config = dict(
    n_layer=18,
    positions='learned',
    attn_scale=0.125,
    init_std_qkv=0.0561,
    lr=0.00857,
    decay_fraction=1.0,
)
Each number is 50 + 15 x the weight over its row's rms, rounded and kept within 0 to 99. Layers, rows and columns count from 0. The size before them is the row's rms in percent of the matrix's.

# k: layer 3 attention key, 128x128, rms 0.0558, rows 95-127, columns 0-63
# q: layer 3 attention query, 128x128, rms 0.0564, rows 96-127, columns 0-63
# v: layer 3 attention value, 128x128, rms 0.0556, rows 64-83, columns 0-63
# o: layer 3 attention output (transposed), 128x128, rms 0.0701, rows 64-83, columns 0-63
k95 088:37 41 48 60 58 64 43 63 27 75 55 59 47 47 56 67 47 36 43 62 66 80 68 48 53 19 58 23 37 73 46 40 32 29 64 36 46 36 59 59 48 24 63 40 23 41 33 32 52 44 28 52 33 41 58 52 42 42 41 62 51 54 31 58
q96 100:46 17 43 58 45 39 55 43 52 50 36 33 76 15 55 59 59 59 37 65 49 71 44 64 59 35 42 51 60 42 69 47 45 37 25 13 78 45 41 31 84 48 60 48 58 23 38 53 80 48 39 65 72 60 56 50 48 52 35 48 67 61 54 34
k96 097:22 39 41 40 46 43 65 58 26 55 63 69 14 61 49 60 42 40 40 58 68 55 69 34 71 83 50 46 53 33 68 45 34 68 57 72 77 39 35 42 52 55 45 65 50 51 60 39 64 47 42 45 58 43 53 32 32 46 63 64 51 24 53 07
q97 094:65 34 37 61 60 50 14 08 15 24 52 56 67 37 34 27 51 57 40 69 43 53 53 50 47 26 62 42 63 49 40 46 64 55 47 60 33 58 26 48 76 63 47 55 35 57 32 31 14 50 44 65 43 61 36 39 61 45 46 47 67 30 24 61
k97 090:34 50 57 36 34 43 60 46 77 68 41 68 59 58 60 78 56 34 50 38 26 38 30 42 68 60 19 52 13 49 61 47 44 27 68 51 45 60 58 74 34 47 61 37 80 14 60 49 44 50 74 33 64 52 25 67 22 74 51 53 41 48 65 58
q98 113:37 53 44 45 34 17 71 38 59 50 36 43 43 25 24 38 69 36 51 49 67 48 45 71 82 32 50 57 48 49 48 67 39 60 38 34 60 52 51 51 57 70 60 46 64 33 65 58 30 51 62 68 44 49 47 54 52 46 32 70 48 57 41 65
k98 104:41 60 33 52 68 51 26 43 50 46 46 61 62 52 72 63 19 45 66 68 38 59 66 24 54 60 47 33 71 31 61 32 48 55 48 33 48 43 46 30 61 68 52 56 53 46 55 26 41 54 38 35 52 51 54 23 56 61 50 31 68 32 58 19
q99 084:38 38 32 49 61 52 39 48 51 53 51 82 57 60 73 39 11 52 39 67 69 35 53 33 57 88 57 57 68 25 35 26 55 33 55 78 69 31 41 55 44 74 64 54 49 70 72 25 35 46 64 47 65 62 68 30 48 63 73 52 59 29 36 42
k99 074:42 71 56 39 31 59 50 44 36 30 63 48 39 53 43 58 48 66 38 32 69 69 22 14 58 57 60 63 13 42 70 88 88 36 75 86 74 32 49 56 54 40 65 47 30 36 21 70 49 22 52 53 53 50 29 50 42 12 29 44 29 53 48 60
q100 094:47 68 21 52 59 54 55 25 78 36 29 38 36 59 63 61 33 41 19 54 50 53 62 44 65 66 45 50 62 50 90 28 57 44 65 49 64 53 73 63 43 35 52 54 60 34 84 57 49 47 38 40 27 60 71 52 33 56 59 49 72 38 16 20
k100 099:46 53 68 32 58 66 50 45 06 56 57 50 59 73 40 56 37 68 59 49 72 70 29 64 51 67 41 43 57 50 26 76 38 50 28 76 43 39 58 73 69 38 46 58 57 51 37 33 24 43 55 48 56 47 27 48 39 69 54 21 12 36 65 62
q101 117:58 15 62 48 13 47 58 64 54 56 48 40 59 34 34 44 99 47 74 22 38 57 56 82 50 27 54 50 32 44 29 60 38 36 46 11 55 44 67 54 67 64 59 41 60 23 70 64 36 53 53 52 54 47 32 63 71 54 62 50 67 80 49 66
k101 117:55 33 30 58 64 28 69 57 80 46 48 61 66 44 49 55 56 42 55 59 76 43 42 48 73 38 60 21 81 57 56 49 32 53 20 12 47 54 43 40 28 72 51 58 53 37 50 45 63 50 43 47 73 31 66 56 47 43 40 65 71 47 54 20
q102 105:60 48 15 52 66 39 42 46 52 55 55 64 35 43 79 37 30 37 57 76 48 60 67 60 74 66 51 37 77 35 24 43 50 56 30 38 80 34 46 56 57 57 55 68 42 59 45 56 71 38 29 52 31 33 44 39 40 65 55 77 38 17 58 40
k102 111:87 53 41 55 58 60 33 59 48 48 77 61 65 48 62 65 28 63 54 42 41 44 31 15 40 44 48 81 29 36 61 39 40 63 75 98 53 58 32 47 45 50 44 63 58 65 54 34 48 40 50 35 69 69 49 57 57 47 18 50 36 59 51 68
q103 094:73 36 52 37 56 29 54 74 31 35 53 56 54 34 46 34 21 38 54 66 49 16 46 47 56 68 75 39 41 38 55 66 17 42 47 43 52 24 81 53 29 54 61 56 34 58 72 50 22 37 74 61 30 79 45 66 70 36 31 47 59 34 68 48
k103 088:78 62 40 75 49 51 60 64 50 63 42 80 36 73 76 59 50 54 57 57 67 54 48 52 57 37 55 58 59 37 36 35 91 72 53 68 47 64 20 40 70 47 43 66 62 42 22 58 69 45 46 37 54 27 45 37 37 33 34 47 39 55 50 36
q104 086:56 66 39 43 62 42 51 24 44 54 47 76 48 38 68 34 48 54 42 28 47 59 73 47 57 52 65 57 47 61 36 55 58 42 27 66 58 35 53 41 35 66 54 72 46 45 42 29 49 79 61 54 39 44 49 60 44 41 48 69 40 56 67 70
k104 093:55 65 67 50 14 51 72 61 78 36 72 38 49 62 39 62 23 26 44 74 23 46 34 54 46 55 76 56 57 61 63 47 56 74 68 43 40 68 39 48 67 38 34 54 38 81 54 86 69 41 24 47 60 54 53 43 61 43 44 45 54 61 40 48
q105 096:52 83 53 64 41 61 53 74 79 60 56 71 50 53 79 58 22 48 45 59 55 40 49 50 57 72 71 67 65 69 50 59 53 72 55 67 48 19 47 62 39 37 74 69 18 42 58 43 52 58 35 51 49 42 46 50 51 42 84 31 55 32 43 61
k105 091:34 66 57 42 58 45 54 58 29 44 33 35 55 54 57 41 41 72 37 46 21 32 57 37 24 51 49 54 58 66 33 57 44 31 64 85 45 69 62 62 71 43 14 44 36 74 46 33 43 46 47 46 55 30 44 34 43 68 19 55 38 75 65 83
q106 080:82 56 28 72 54 39 56 40 33 44 43 51 34 57 61 57 42 31 63 44 71 56 47 48 38 42 46 52 45 89 54 64 55 26 35 42 44 31 22 23 21 49 45 66 54 50 69 72 47 15 55 53 48 54 55 49 52 68 61 39 53 54 77 70
k106 078:34 59 51 31 57 83 31 47 55 33 61 39 74 50 53 51 51 68 36 68 53 72 35 35 41 68 35 49 59 17 52 49 45 64 55 46 82 37 64 41 48 52 38 19 61 35 56 26 16 63 60 66 60 43 53 31 64 31 39 56 40 66 23 58
q107 076:02 42 52 79 22 40 47 20 35 72 25 36 69 52 77 57 51 57 37 53 37 75 58 42 51 42 45 57 64 57 60 50 74 63 60 46 54 41 32 35 74 61 52 46 39 47 49 41 48 50 44 41 69 53 17 63 35 55 36 60 61 52 53 18
k107 089:67 63 77 70 60 48 35 63 50 56 46 61 61 45 61 56 34 40 59 68 41 31 50 56 46 70 74 42 20 50 56 53 56 48 40 58 93 47 65 74 32 52 31 68 45 42 53 18 39 60 56 59 28 68 68 21 32 51 50 51 66 33 25 54
q108 094:35 61 60 56 34 66 91 62 54 60 42 53 50 66 39 60 47 71 56 28 40 75 34 62 49 39 64 42 30 58 29 59 44 52 81 76 35 63 52 34 58 28 62 48 86 88 73 35 40 61 55 59 81 24 59 55 65 39 58 46 27 35 68 38
k108 087:43 35 69 17 64 49 54 59 60 46 56 48 51 52 48 44 58 16 56 22 28 56 40 64 44 43 49 58 62 40 30 60 52 47 51 68 44 53 59 44 39 31 06 65 29 71 37 63 53 22 52 33 31 62 61 60 37 53 57 67 45 77 44 47
q109 090:59 47 62 70 61 48 27 44 75 28 32 47 42 70 46 40 85 46 74 35 50 62 43 40 39 29 49 55 07 74 28 40 55 62 62 73 40 66 47 32 74 54 62 47 43 60 51 84 68 52 50 49 53 72 53 49 43 31 54 54 50 61 64 45
k109 097:18 71 62 65 19 48 56 54 72 54 56 67 69 40 30 44 66 40 29 34 41 37 67 62 28 42 46 52 39 48 47 80 25 38 42 17 27 39 27 25 32 65 49 46 70 42 54 44 56 47 29 59 53 65 51 62 76 73 48 51 61 68 61 55
q110 105:58 50 49 51 67 66 15 45 52 60 55 56 79 53 65 35 12 86 28 87 50 45 69 33 44 73 49 70 42 49 70 73 54 65 51 76 44 49 37 77 52 60 68 60 19 77 34 39 73 49 72 54 36 50 39 55 38 55 27 34 24 30 40 48
k110 109:52 47 62 31 69 61 69 35 44 34 60 20 22 68 19 46 49 38 40 21 31 44 49 52 41 54 43 73 32 70 26 41 66 49 63 49 14 65 53 44 52 21 43 46 62 61 10 51 69 60 58 54 55 59 42 50 57 59 53 30 52 41 50 70
q111 102:39 52 45 73 53 57 35 33 46 53 85 78 59 38 45 34 51 23 54 51 52 58 33 45 63 50 75 40 58 59 36 56 64 65 71 69 57 29 43 68 67 53 45 56 57 37 26 63 29 52 75 66 39 41 45 68 55 10 73 23 28 56 23 71
k111 102:85 29 69 39 30 45 71 54 36 39 44 43 42 61 30 83 72 47 63 29 50 62 41 34 59 63 28 58 32 45 44 33 26 39 45 67 62 68 67 56 41 57 72 43 48 35 56 48 41 40 38 56 46 63 53 43 46 58 44 58 38 64 54 32
q112 113:42 59 61 61 62 68 41 62 32 54 57 50 44 53 43 95 29 73 35 44 24 56 36 46 38 64 49 62 32 37 42 52 58 53 80 96 57 46 76 61 61 45 68 53 49 63 37 44 36 55 52 41 79 64 45 46 57 57 83 29 52 25 57 36
k112 111:28 62 32 41 17 66 64 63 52 48 51 06 46 42 25 34 74 28 76 37 59 47 68 76 29 64 45 66 31 39 46 49 36 49 40 49 34 49 49 36 28 32 35 31 57 63 50 57 79 48 52 56 45 43 39 64 57 58 32 53 43 82 66 64
q113 091:53 66 64 16 50 56 43 68 78 59 55 43 43 57 79 51 33 60 55 46 67 54 56 41 57 63 68 53 61 62 72 50 31 45 52 41 61 31 78 47 54 46 54 67 97 39 56 56 59 62 58 38 42 47 41 23 34 52 53 47 55 57 74 39
k113 099:16 76 39 78 54 50 24 47 37 48 68 39 76 28 55 59 44 67 38 74 37 44 57 66 52 54 45 44 49 12 31 50 59 42 20 62 44 25 41 66 49 52 24 55 41 50 61 59 18 55 34 40 51 58 63 64 47 53 28 39 46 53 49 66
q114 117:40 68 41 47 64 49 37 63 24 35 41 45 55 44 80 65 08 75 33 75 48 31 60 56 56 76 71 48 63 58 77 28 40 66 55 78 72 34 17 67 42 42 49 72 44 33 61 64 51 47 52 43 47 70 54 45 26 65 47 44 47 23 56 50
k114 120:59 37 60 46 33 70 44 41 35 57 61 42 51 48 19 52 56 43 47 55 70 60 51 53 42 69 42 80 07 28 24 58 69 59 60 82 59 57 78 34 76 45 60 54 64 70 36 43 73 39 65 39 60 81 24 26 54 64 59 43 33 30 48 50
q115 096:69 44 16 88 70 41 45 42 22 51 50 49 49 32 56 54 40 45 38 57 43 33 64 50 63 48 53 49 54 40 42 43 60 68 41 44 50 63 40 14 72 51 63 76 31 28 61 39 73 33 55 46 34 53 64 53 43 69 19 63 71 40 38 43
k115 085:52 67 46 35 45 53 42 43 46 53 64 88 49 44 83 49 20 84 44 80 40 77 44 53 55 47 49 50 56 73 71 42 72 57 64 72 72 38 47 43 52 58 54 28 58 66 50 62 62 49 49 54 46 71 42 56 39 64 22 49 37 27 79 49
q116 089:51 47 31 55 55 57 39 59 46 59 75 63 78 20 52 71 34 62 60 58 72 63 58 60 32 42 16 46 44 17 44 35 62 32 74 40 58 32 59 85 34 34 55 56 73 36 51 54 41 57 46 60 57 64 99 81 60 46 30 20 53 48 45 57
k116 081:56 53 48 36 59 41 41 64 55 45 43 51 35 78 45 56 65 45 29 49 69 42 23 26 58 52 48 42 57 47 54 61 39 55 40 66 66 58 46 42 63 56 57 27 41 39 54 36 40 38 62 38 57 33 38 49 30 55 30 46 71 46 40 57
q117 102:44 44 36 51 35 57 47 51 74 43 43 21 36 38 29 48 56 38 25 58 62 74 48 74 51 48 37 48 39 70 41 63 50 63 59 52 13 52 41 35 60 54 40 49 59 48 25 46 66 55 22 54 60 48 83 72 49 34 40 48 45 68 34 48
k117 109:30 35 53 33 55 33 70 23 11 63 44 66 49 45 35 64 60 58 99 46 30 55 52 40 54 53 52 47 53 52 52 39 28 65 57 68 65 53 50 34 56 42 55 27 45 20 57 53 50 39 66 51 33 54 53 50 37 77 52 58 26 41 52 61
q118 108:44 21 85 58 35 63 67 39 63 36 34 46 52 53 23 37 82 47 62 33 41 65 40 51 18 52 44 56 17 46 63 48 48 13 65 27 31 62 61 36 53 47 43 32 72 53 55 40 41 50 53 59 43 59 75 62 75 59 54 28 35 67 44 74
k118 117:12 34 46 37 42 29 63 45 61 70 46 36 29 35 47 52 68 50 57 50 50 20 57 55 68 32 42 47 79 44 49 56 45 74 30 17 43 65 38 44 64 65 62 35 42 34 38 65 54 74 37 39 69 54 54 66 50 49 57 77 62 63 46 21
q119 114:65 68 43 51 46 42 27 63 55 52 38 43 52 45 66 59 34 52 59 71 84 58 61 48 56 25 72 27 79 33 62 35 65 64 16 25 65 36 75 64 59 45 36 67 29 32 25 33 46 60 32 51 71 30 65 50 34 36 50 60 56 44 47 35
k119 110:60 49 29 36 79 72 57 59 58 48 60 42 59 49 60 68 13 61 28 44 66 13 53 60 71 79 56 73 47 43 36 49 33 44 69 52 71 72 43 58 41 64 75 57 60 68 73 59 38 31 38 27 13 45 42 34 37 58 35 47 68 17 33 63
q120 082:86 23 53 43 55 50 59 71 20 52 27 65 59 53 70 72 32 57 43 53 68 62 35 81 49 51 50 61 69 60 52 43 39 26 59 72 39 46 56 54 52 13 22 44 57 59 53 37 63 38 64 63 58 36 57 40 29 86 58 50 13 49 41 54
k120 088:59 63 53 35 66 57 55 30 31 36 84 13 52 43 21 39 45 35 62 37 55 48 34 46 48 41 69 43 30 34 54 68 56 92 66 66 59 56 71 46 58 73 23 42 56 49 40 66 27 44 75 47 37 50 32 62 49 47 53 63 62 53 57 62
q121 104:40 24 78 43 49 49 26 51 43 45 59 56 41 33 78 34 76 33 14 52 57 71 52 68 22 58 44 55 57 37 51 60 27 41 46 31 52 45 53 60 52 50 55 40 45 42 54 45 21 76 29 48 58 44 46 79 50 28 62 38 32 87 22 63
k121 100:49 53 33 41 42 23 66 56 50 62 40 22 55 58 36 57 45 46 56 53 47 42 39 37 68 31 32 37 44 42 14 50 69 37 43 68 50 41 45 69 65 60 50 45 54 37 70 32 48 35 68 41 75 60 74 09 59 34 11 55 80 16 55 51
q122 077:42 25 51 35 78 46 55 42 60 35 42 89 56 58 71 56 32 73 60 43 62 47 43 36 41 75 44 57 66 70 57 32 37 28 57 46 46 43 00 37 56 42 32 52 42 45 69 47 49 30 44 37 48 64 62 95 56 56 62 31 50 42 52 57
k122 088:59 75 72 41 29 45 54 71 64 55 70 38 44 57 55 64 48 61 42 45 17 45 38 57 32 37 47 52 41 62 47 47 58 53 60 59 34 37 50 63 53 45 68 32 36 63 24 64 34 44 66 53 66 48 56 37 48 45 44 69 38 53 55 56
q123 127:34 49 68 49 21 48 57 41 64 55 41 27 30 48 17 36 99 38 70 24 39 50 53 42 33 36 46 50 46 40 41 47 64 49 67 48 26 66 69 47 51 50 59 20 65 53 38 49 64 65 55 66 57 64 68 64 77 74 47 64 68 68 52 59
k123 124:36 20 59 51 54 28 53 60 47 73 25 46 54 30 48 40 62 38 56 69 35 52 70 73 59 31 46 42 46 60 60 74 59 44 20 00 52 59 46 38 59 73 70 63 40 41 52 42 50 53 67 55 62 36 42 32 60 62 54 24 80 60 62 37
q124 104:63 51 68 56 28 51 30 35 64 31 51 43 64 54 57 44 64 41 53 47 37 61 36 49 23 47 39 46 32 73 29 75 67 55 68 68 38 66 45 50 43 49 56 43 52 66 52 21 36 49 55 69 36 40 40 72 75 57 50 34 31 53 40 62
k124 102:57 56 70 49 52 39 70 58 54 61 32 40 42 44 24 61 69 55 65 33 48 35 60 45 51 31 41 52 47 47 64 47 49 37 30 28 34 27 75 68 21 42 40 43 56 51 35 67 31 60 80 44 53 49 53 31 66 67 45 36 67 75 57 79
q125 113:54 82 63 27 45 62 67 56 47 56 61 40 74 55 57 59 22 57 55 59 34 49 61 40 43 61 50 66 38 26 34 47 73 50 88 99 48 46 53 45 53 56 55 30 48 60 32 51 38 57 49 52 28 35 64 51 61 70 51 45 33 26 34 91
k125 121:52 27 69 58 45 65 48 48 50 23 44 19 17 57 22 39 87 47 53 17 44 46 39 55 37 53 33 62 47 88 62 53 66 58 54 25 37 64 38 57 43 47 45 36 58 45 70 45 49 60 70 44 68 59 34 47 61 48 60 48 55 82 57 55
q126 111:48 54 19 49 58 53 26 32 33 57 52 72 49 37 72 67 00 53 53 71 44 49 71 61 35 57 53 55 59 55 35 35 38 53 58 50 73 46 44 51 75 57 52 70 45 47 55 55 49 41 51 31 24 66 33 61 29 79 37 28 49 26 45 37
k126 102:54 76 58 47 65 87 42 34 54 44 31 38 56 54 59 51 14 58 16 49 53 68 51 50 38 77 41 73 38 50 68 45 64 69 61 65 29 47 68 48 36 35 56 53 60 55 40 68 58 57 29 47 68 61 62 30 46 67 66 64 42 48 51 56
q127 095:55 30 50 63 68 40 45 53 58 76 59 69 52 51 50 55 37 65 30 61 17 40 42 86 61 33 41 48 42 29 79 42 56 46 50 67 51 60 60 48 59 44 49 52 51 47 50 44 64 36 55 41 40 22 77 63 44 60 21 58 50 37 40 32
k127 092:74 60 54 56 35 51 50 41 38 31 59 44 42 37 68 37 49 22 49 49 48 32 63 41 49 54 46 59 66 76 26 49 66 57 71 60 75 43 45 71 37 53 29 50 43 72 40 65 63 45 29 61 63 75 19 71 62 27 64 63 13 40 39 39
v64 104:62 32 48 66 33 38 63 22 36 48 25 66 54 56 47 62 18 42 57 46 34 26 30 54 48 46 35 50 77 75 62 22 36 76 63 35 45 57 40 74 45 23 46 24 75 48 45 60 63 39 52 24 58 39 37 20 50 68 38 73 47 34 46 44
o64 104:29 59 49 61 59 45 49 75 73 41 68 13 51 32 32 60 58 59 53 49 49 63 60 26 48 50 33 51 21 36 33 72 62 58 57 82 54 43 49 57 36 38 51 74 45 58 43 45 82 65 41 67 37 80 65 64 55 29 66 51 67 33 56 50
v65 081:52 64 52 21 36 32 42 64 48 84 57 33 36 51 49 45 27 53 56 36 85 76 63 60 37 48 84 43 59 05 36 54 38 67 61 55 54 37 51 57 40 50 62 52 41 49 39 49 54 41 15 51 65 36 47 76 51 66 43 50 17 50 54 33
o65 083:64 50 45 63 50 54 54 38 45 25 68 49 53 52 70 23 56 55 66 74 41 38 44 43 66 56 53 48 49 72 58 85 75 41 47 14 47 59 32 50 43 46 62 46 33 44 46 57 60 32 90 67 53 57 52 34 56 45 37 51 64 10 55 43
v66 121:52 69 54 69 61 36 89 33 49 35 61 62 66 63 35 52 59 60 45 53 39 49 74 50 67 48 63 45 23 94 38 29 53 43 35 43 57 69 30 45 56 76 29 53 65 65 41 47 68 60 57 44 28 61 38 38 53 34 15 37 54 52 53 53
o66 119:35 41 44 54 42 71 59 71 79 52 30 45 24 42 65 51 48 40 56 67 52 54 45 49 43 70 35 37 78 00 72 37 37 35 67 37 55 59 60 48 33 39 70 31 45 65 41 29 46 64 10 37 47 59 62 48 55 50 65 53 30 41 33 38
v67 119:64 77 76 68 71 07 43 19 66 20 83 61 64 55 48 72 54 67 52 43 44 70 48 64 68 65 37 76 48 78 56 38 53 34 56 40 23 73 50 69 54 57 44 54 54 61 48 55 61 50 48 50 50 66 61 48 41 43 56 73 67 48 43 38
o67 116:42 29 29 56 37 90 92 49 47 60 30 53 55 41 39 59 38 39 39 55 60 54 39 44 34 51 23 46 65 08 33 54 60 32 64 49 68 37 62 56 60 43 61 43 57 44 60 57 32 38 37 44 50 57 29 51 63 45 58 26 62 38 39 71
v68 130:36 47 53 29 69 26 51 53 37 56 18 76 26 30 30 42 55 57 41 35 44 46 52 54 34 24 59 66 61 75 58 52 52 69 47 71 51 56 71 65 41 72 57 66 11 27 49 49 81 59 60 36 41 46 62 42 56 54 56 66 56 45 58 44
o68 122:55 69 52 72 26 43 62 36 68 37 71 55 53 50 60 42 54 49 39 39 70 53 51 51 59 44 23 35 25 16 42 48 42 35 80 69 48 51 37 52 44 58 56 41 84 60 48 60 17 48 59 51 49 62 36 62 59 53 21 76 55 61 28 34
v69 138:49 52 38 25 42 67 42 29 51 51 09 74 46 48 50 46 67 62 55 36 41 50 58 69 58 31 67 61 84 21 46 47 27 57 38 54 38 40 49 69 52 53 47 57 47 67 43 57 50 19 65 70 55 77 45 37 24 28 46 27 44 54 47 22
o69 128:55 77 41 67 39 46 54 51 43 42 86 56 56 22 41 44 36 33 61 63 54 15 45 65 32 48 50 45 44 61 56 50 58 57 61 47 60 35 69 67 60 36 66 23 54 49 48 70 45 53 36 55 38 32 33 66 85 69 48 81 23 44 53 62
v70 086:66 34 36 49 49 30 51 46 32 59 31 32 40 55 39 41 37 48 92 40 68 47 80 32 24 53 62 56 82 30 44 55 36 21 72 49 45 61 64 40 29 34 50 62 45 45 49 54 45 33 38 77 31 65 48 53 50 49 53 72 38 63 61 49
o70 086:47 67 51 67 56 64 43 19 64 63 63 26 41 66 55 40 69 51 55 71 37 60 51 64 60 57 21 56 27 41 58 63 63 58 41 29 40 60 40 42 53 62 62 39 39 56 73 53 80 51 56 35 46 55 73 35 35 78 36 40 51 27 21 53
v71 129:24 15 53 40 49 77 27 78 64 43 34 87 53 28 67 53 66 41 60 46 51 49 48 50 61 31 32 48 63 30 57 58 73 17 50 61 36 62 44 40 27 44 36 39 56 57 66 35 66 66 56 51 63 81 52 47 35 36 60 44 41 33 38 65
o71 120:52 83 45 36 61 27 50 15 41 66 76 51 30 78 22 44 56 47 57 41 50 50 59 59 70 61 69 45 42 66 45 38 37 79 43 66 65 22 78 62 51 55 50 61 63 19 45 67 42 35 55 39 41 17 60 33 29 68 47 55 52 71 53 60
v72 097:66 42 54 55 41 57 45 34 51 48 27 12 56 19 66 40 52 58 55 35 18 36 28 55 46 54 34 45 57 70 44 43 40 31 54 43 73 54 56 41 13 45 57 55 40 32 62 33 67 42 57 34 48 60 51 42 25 25 31 30 68 47 64 44
o72 091:46 79 50 80 27 38 43 37 48 58 69 78 55 54 36 34 54 32 29 36 47 49 51 62 46 43 74 18 40 29 64 42 42 92 24 92 30 29 54 60 62 77 28 49 67 45 44 59 47 88 40 72 53 43 56 64 54 42 53 58 45 59 35 53
v73 113:51 64 43 47 34 61 37 73 55 49 39 30 41 35 37 62 50 51 31 28 47 60 49 47 35 41 62 56 40 78 39 52 39 61 57 37 81 51 57 37 58 57 38 60 65 36 65 39 48 40 44 41 58 17 68 88 55 52 48 42 56 36 78 60
o73 110:63 30 71 53 51 46 29 42 56 38 39 85 62 69 50 10 54 33 51 50 30 25 56 50 39 67 62 45 59 41 68 40 44 59 21 55 26 58 46 41 49 50 48 45 43 76 49 39 35 53 49 59 65 71 36 43 49 53 55 42 56 62 58 46
v74 104:62 60 60 39 35 63 44 50 47 34 67 31 67 26 64 57 56 48 57 59 66 49 41 42 65 49 54 37 50 43 49 40 33 30 63 37 48 84 14 56 40 49 45 33 84 79 71 24 42 37 54 62 49 92 52 24 40 43 51 46 79 52 38 58
o74 106:31 33 34 52 35 54 42 72 38 76 49 63 29 46 48 66 50 55 45 78 28 63 78 65 43 61 63 60 49 45 51 56 57 43 26 45 40 07 73 74 67 72 58 45 39 42 44 82 57 45 41 61 53 27 38 53 63 55 64 38 31 50 55 58
v75 156:50 21 62 76 26 55 40 52 62 45 60 34 46 64 62 69 47 55 54 31 39 51 72 42 68 58 50 45 59 61 50 21 44 33 36 55 69 47 33 29 47 65 83 42 74 32 61 40 42 46 60 63 44 43 55 47 53 45 32 31 37 46 65 49
o75 145:60 82 42 51 43 32 44 59 37 55 24 51 51 61 25 48 42 55 50 74 40 42 41 50 36 47 47 38 57 54 54 91 45 52 38 33 11 45 56 68 64 40 45 38 18 84 49 57 67 53 47 32 57 37 57 36 50 58 47 53 43 42 61 26
v76 130:65 68 51 23 67 64 32 79 50 41 33 22 44 55 41 67 78 60 29 61 66 68 68 29 50 38 54 46 49 49 50 67 74 73 51 67 44 56 60 57 31 68 33 57 35 39 62 43 69 51 40 63 43 80 74 58 49 31 77 36 39 69 50 36
o76 123:35 24 45 62 49 39 59 18 40 70 58 77 40 33 44 26 37 52 61 54 57 49 42 75 53 45 40 36 50 39 50 49 41 62 47 52 23 49 34 28 68 41 48 46 80 55 51 40 34 38 68 36 31 10 49 44 38 51 33 51 45 51 53 42
v77 116:44 48 52 29 75 31 26 28 53 76 73 46 50 37 40 32 59 54 46 26 52 56 43 53 59 42 64 41 32 49 40 30 56 46 69 55 71 67 54 45 22 53 42 62 26 40 58 49 54 60 40 46 31 64 84 56 35 18 62 55 72 57 86 52
o77 109:56 54 61 78 37 52 65 56 60 49 35 70 46 63 60 46 58 52 53 58 50 46 53 33 37 64 51 48 67 33 53 62 65 54 47 67 39 49 32 49 70 60 58 65 67 60 11 54 50 31 43 34 37 31 27 52 54 72 58 55 44 51 37 54
v78 107:37 64 33 34 25 70 44 77 53 69 53 47 52 17 47 58 77 42 35 37 67 57 53 30 51 41 51 61 47 33 69 52 55 54 50 50 63 71 46 56 52 47 35 53 61 66 66 38 80 71 41 70 29 60 70 62 67 45 49 34 32 45 48 68
o78 105:64 35 57 47 61 29 51 25 27 41 60 57 59 69 63 31 46 58 44 64 39 40 47 46 39 72 56 42 36 47 65 67 27 32 32 31 31 23 63 60 48 44 56 30 41 39 50 54 14 52 65 27 32 47 19 65 51 30 55 28 54 58 54 62
v79 125:33 36 45 41 32 66 17 56 56 72 71 49 42 39 47 71 51 54 26 44 26 51 53 50 58 28 43 45 36 57 40 54 66 38 42 46 73 45 58 39 26 52 44 57 87 51 41 51 35 61 60 76 45 57 82 57 42 24 41 39 64 53 63 38
o79 113:57 51 71 54 50 42 88 50 48 72 35 59 45 63 73 36 70 44 64 60 57 32 41 53 34 79 77 51 46 48 38 67 31 82 51 72 32 68 52 58 63 47 38 34 37 42 58 48 73 49 41 25 60 36 22 36 43 68 53 72 34 62 59 46
v80 105:54 44 57 60 55 48 50 59 50 56 40 29 39 65 47 73 21 39 66 58 28 44 28 44 36 46 47 57 55 62 43 66 57 56 41 45 55 23 82 37 67 54 75 73 65 70 56 71 54 67 66 58 40 25 70 79 65 58 46 83 52 58 35 32
o80 105:36 66 51 37 38 38 74 50 34 44 50 47 61 38 61 27 56 45 40 35 72 54 62 79 52 38 53 46 33 38 44 50 39 29 62 48 46 75 30 61 46 35 19 51 49 40 67 26 27 45 44 67 54 80 41 46 64 51 36 51 46 42 51 55
v81 116:66 61 59 68 35 39 58 57 32 39 45 43 66 20 51 43 29 35 67 37 60 30 55 21 13 77 57 44 47 69 65 48 22 60 63 34 69 59 69 62 42 44 75 42 45 24 64 61 71 37 58 36 35 58 53 35 51 60 62 60 55 81 50 52
o81 111:54 52 51 54 47 35 31 46 48 59 43 29 50 71 48 57 59 93 38 49 32 40 60 62 65 38 43 56 69 31 58 51 62 46 37 54 12 39 52 54 51 76 40 69 67 80 31 48 40 80 40 53 38 55 51 46 48 39 56 30 54 35 31 42
v82 130:32 38 52 42 64 32 49 63 08 47 46 52 55 24 49 35 37 30 35 54 28 39 18 60 43 41 47 63 43 58 36 40 55 62 44 48 60 32 49 43 14 37 60 44 53 65 71 15 60 56 43 24 54 40 21 82 50 54 47 61 72 66 72 68
o82 118:48 67 59 52 42 55 49 53 90 52 30 62 56 64 65 49 66 39 39 41 82 51 80 29 56 43 66 59 49 77 35 70 58 43 45 64 45 65 39 40 66 69 50 68 59 34 38 65 56 55 45 60 50 66 64 47 36 38 61 64 61 52 26 67
v83 106:45 31 72 48 28 49 46 66 31 62 20 73 49 41 53 39 49 42 50 42 64 47 46 69 35 52 49 46 71 32 53 53 26 67 45 58 69 69 44 55 39 40 61 26 23 46 41 39 59 57 20 55 61 71 33 72 75 44 82 77 36 27 49 32
o83 099:85 81 31 68 62 31 30 66 64 41 83 46 60 41 41 43 41 77 52 51 60 45 73 44 63 31 42 58 34 58 59 61 53 47 46 37 33 21 42 50 17 48 50 74 51 47 59 54 46 34 81 76 53 47 39 25 55 36 41 45 57 71 36 80